{
  "n_layer": 10,
  "activation": "swiglu",
  "norm_eps": 1e-06,
  "positions": "rope",
  "rope_fraction": 1.0,
  "weight_decay": 0.051,
  "schedule": "wsd",
  "decay_fraction": 0.72,
  "seq_len": 1024,
  "steps": 7374,
  "dataset": "wikipedia_en"
}
Each number is 128 + 24 x the weight over its row's rms, rounded and kept within 0 to 255. Layers, rows and columns count from 0. Numbers have three digits each. The size before them is the row's rms in percent of the matrix's.

# up: layer 4 MLP up, 320x128, rms 0.114, rows 303-319, columns 0-63
# down: layer 4 MLP down (transposed), 320x128, rms 0.11, rows 303-319, columns 0-63
# gate: layer 4 MLP gate, 320x128, rms 0.125, rows 304-319, columns 0-63
up303 102:099116138142133085095113124155107110177156183108141116125102142112103130147166061097120150102103146136146096137102087140148106127147130149152158149143111128107144169108179152120176098114154148
down303 103:164165153112095115154139135142139174090137126133147111130113081165122150141127129100146127123114119121143087122191133167155172115164127160141153114134125115142129121090150107113085160158144108
gate304 100:141153136129106127138120105173120155162125135172159116109132159085134137137122133084070092146161122117161156063135140128144105105139100169119147148104175121141134085125130144108094130113105156
up304 095:151078142153102125157104108128151118095149085120080139128130114119127163101119119119155142104151140163134090172147115131166142134128127136144140078166126073130131120111122052144179111161168158
down304 096:164131163161141131126118114070110087111109134161102200129137123170123140164103080109113115159132145118155121086147150148117096107126162082113155106115104117109157141124144100168091119111142114
gate305 087:167155168109158149112160151092128149133170132132150130118183107142117171096107165171140146148143163121141165129152111106128127100178115100068115123119082095113138089104154154088148099120109124
up305 090:112169092138071106129091112150147146099141094105125139118130120080122139149114137079130148136148085124121104144135121132108105133147107151151183100166119113134131145156101135105090112117118131
down305 092:135118133121104104118173144138112171106133115109123139163099070119118139127114137170145108125168115140116114149136102100151162116122136152126123103113136120101140168141157116123144122130113151
gate306 099:190127144161117122115160168104098127147111113130182109118175103132121161152147126172147149088138164098137123128116168065060092138143102136100098088125118132132109114097150159140120134134132097
up306 095:129123098146096121126115131147115123162166082126115147142159111133159118093144144138088123072125164109127111102105154133137153139147124141079159124111165097151096124126118131143098067160148153
down306 094:144092123132124104126130133104111128134083083096151076154143149124109168160122071162112150156145105116138114110114132122104117145142116160091129139109138147131111133148148173144134170130133150
gate307 103:101126083107134138067136154140177148119176095107112146134125092140142154087144117143153129138154116098100137109134095147147169109152130100148105141144137127098118117126126117150167173126137130
up307 104:142101102129145127113150141103149105115139117098142109106135082136126121120117122124129101117154127110062105166133132139171116160106164131169152153123129104127092159139114108120138131142070119
down307 101:139115097159117148175103067108132153117124126058089131133136137134125125126099181147139152135145163131105121129142133116151100134104143134109121102155105125134084113110122126130146140163150134
gate308 095:148127141171102134091132128142165157133154149101141110103112110130138115146128093156131175164152122138131115105145083135107126111164082125154191153090113139121139149123119157112141082171085110
up308 100:160136107134131110068168143145135111163101146093143135114133146158122114158101101165122125147099153124151171124136114130127134082134162124089134160137113096142146136105116151173155108133154139
down308 101:135120102101101117155122099161076162141093094166115119128128134141153129117088162126106099105139125136103107106179162133147160138143135140122147142104134121146131185135157161120131112110110106
gate309 097:057118077147127156095120116176128168167139135109126112128133134132125124122149120119141104135117165128164082086145160138133146136158058100160119120131146098114124098120140123134150091141140129
up309 096:106146087119148101131144135100115132150118142115126139098120092140110045121153095125103095116085165147115104177167117098097084094169129092108146129096127123167133152124149145162123129146115137
down309 095:128162179150088130138112129152147139154132160131134174158126119127120155097130127120147132128071103125120148134160166145197134148132144151128116157147110158140140135095145114180136110131115099
gate310 100:113087105139088106126105106188154164145133117145115110098122139116150126143097121112151112139135112091129142119100139144157128110179092152146138111110134112108121149108103125154127123165144169
up310 099:125120128123115151162102105157104114132111132107139174135144123122107154123139114142101109125105132111153136092101115137109113131094157108109081137125134154090082093143144124087118125127120156
down310 101:132146111157145114135147134102147144111132086099127128112170124125127119124143134129139118173118155126110139137129119114117149160163140174167114143123099116143133090192115133128119132131125120
gate311 093:087121107130128139093137158105083183140120113141164146162119126137118148129080135128127148112121089114131126136127141127120130134134138118098202173163151155136115115131143201096162164114103110
up311 092:078125127107124091141120100133139106092182102160118121128134111112113125151137114085114100148135131125163108113154080132135142083150099123106101124120142125129075125135100104173094200104094133
down311 095:133138077139121118139141142139120138106117124128104101097140115112113115152138145128146139147139136108126118144127100102154082105148193129112128115128117106109092119094087137090105118077150126
gate312 102:106138151128133123114132170127100184106159115118091120107158126092091123102156132078099109135130192095139090168132118135127158143142092109149114122149139134104135128105115148160124100160136140
up312 105:148143140130101109106119139147140094141132155165099149104100129116133115135127112142102141161082112162114102106106135135134083096140110159118166152098112143115067104130140145123115115168076146
down312 102:105105132148104142138139149118130128098124148100102105115146111131115130115175109126132137086120195137116175128148127115130099125159135166143134124098146101162144133103168123162098153166137106
gate313 101:129110121148153124127119177116132133149096125106134163154128091100106174137131139159090136111152158119107095147144090126100091103191098070152142097130131138081130129158128140104169112155150146
up313 107:161150095131131113102166131125081093123154151130131128104156159120111121150116063171111089099128129114177101143134097141099118084141160115109180158094138158110099129114137158129128138131170110
down313 106:148108128121120096140153136140174119145114139127137139136129135120088133136139112113133115126107105139133148111074175079123103121132103123134128146086138097153128170113155176143125130132151130
gate314 104:147123110137137116097142152131084152122138156172153135148166084122158150142105187150102150117119086107156172122113109096139092147097136138094102113144130127074125101132136167104143171136117129
up314 104:116150187129121117097122124119189166106119115103110144088111110128092163142132137079113125153133138121089143092124113144128153162158089136083137124151091115125163108126108145071091076142119131
down314 105:106162099109141101135150141098134183102167129139144101110158146093109129147124130107118146116112138154151167142150108146109110109126150115099153119124126122112113140177127155113135145114157142
gate315 102:082099118143094150091123163097147111082135115136150113147110128154134136111141159098098154124168115124113111135124137122170176124152152131097176160105112087101161130110131129079112131147125157
up315 101:140153054112149059153144125130125126140072124143148105117158096106186144139093147149147109116141138105140142099137134140175112133100131115118121111133171122141137126084158116155175132140168094
down315 102:103126112102157126147134125103138119137114157138107113114111125110128167104104130123086146126166119149142136127124087167144168147130166097121140127064133122091117128151131123137121115159107170
gate316 098:148149135142135139107183129176118101141144129141129134192159097133150096104153146171142128145128110088106152140114141109098134107140132174091120104126124154139115154127134138152155139157158116
up316 094:114121148161151123172125135197154094162130103130138153118131159158133110111149137140152108124148159146097155168118142110116106110145155142126112161159137133140088117135155099116102128128115156
down316 093:092124090131121072144140146159141125139141119162125121100145163112151135120114102153139123092170095134165135143097142111163136155139151114091151103136126141133135145160148204093078115118145142
gate317 108:129137153157120126133146096134163141172128132143107090172077131128138130084127144140115110129127127151112142080141089145098116142144085163160138105112129105140163126177154155152157137130105116
up317 108:133141047160134109109133163121093102154114092130116162109183105135139110136178089119113115114090185131130097150128136081168099119150174130128126087141098123138124134077135140131120142104123163
down317 107:133111144136117145112109115157081100172108111135120108153108086133148111146112145078150139164123142130116121112105139133089096124110115118154138119136148139111074099069109122087138117128126154
gate318 102:141099089131137093116122102141116134136123111103139097111147118131117148120138134125120134128195074122108161146133098143103108153148107134113138132097105150129179163120134127118138089151128126
up318 098:110150161141142133114150160145107109147063147159106130102122127110100146188140115141141091148122121130119112116109107121110163128133132097099126078095137117116145133109150120104131108108141129
down318 096:150110131139118129176162130124150111106135136074144116134161105141135129145181137139124171169149133141104139147125109126174111114112134141156111098133154071130131095114115141156118133162127154
gate319 102:113141133132169127106108130165130118149134128110115108180142129132109119130171114152107163100150164132153113132128109136123111145133121051100198118096149067055136150119102126122164118127151146
up319 107:122148124118149116108108101098162137133124158155159140145098117169156113154137110146062099142183131121117154111146118104160156142124099132145112171119182135125145087145123152150171159146129128
down319 105:098087139114127127094139099159114169110106122136088085139124116151110120113133145098150136119166139118139132128090166108164132109159108072118161089147140131085162157108094131105129109116126145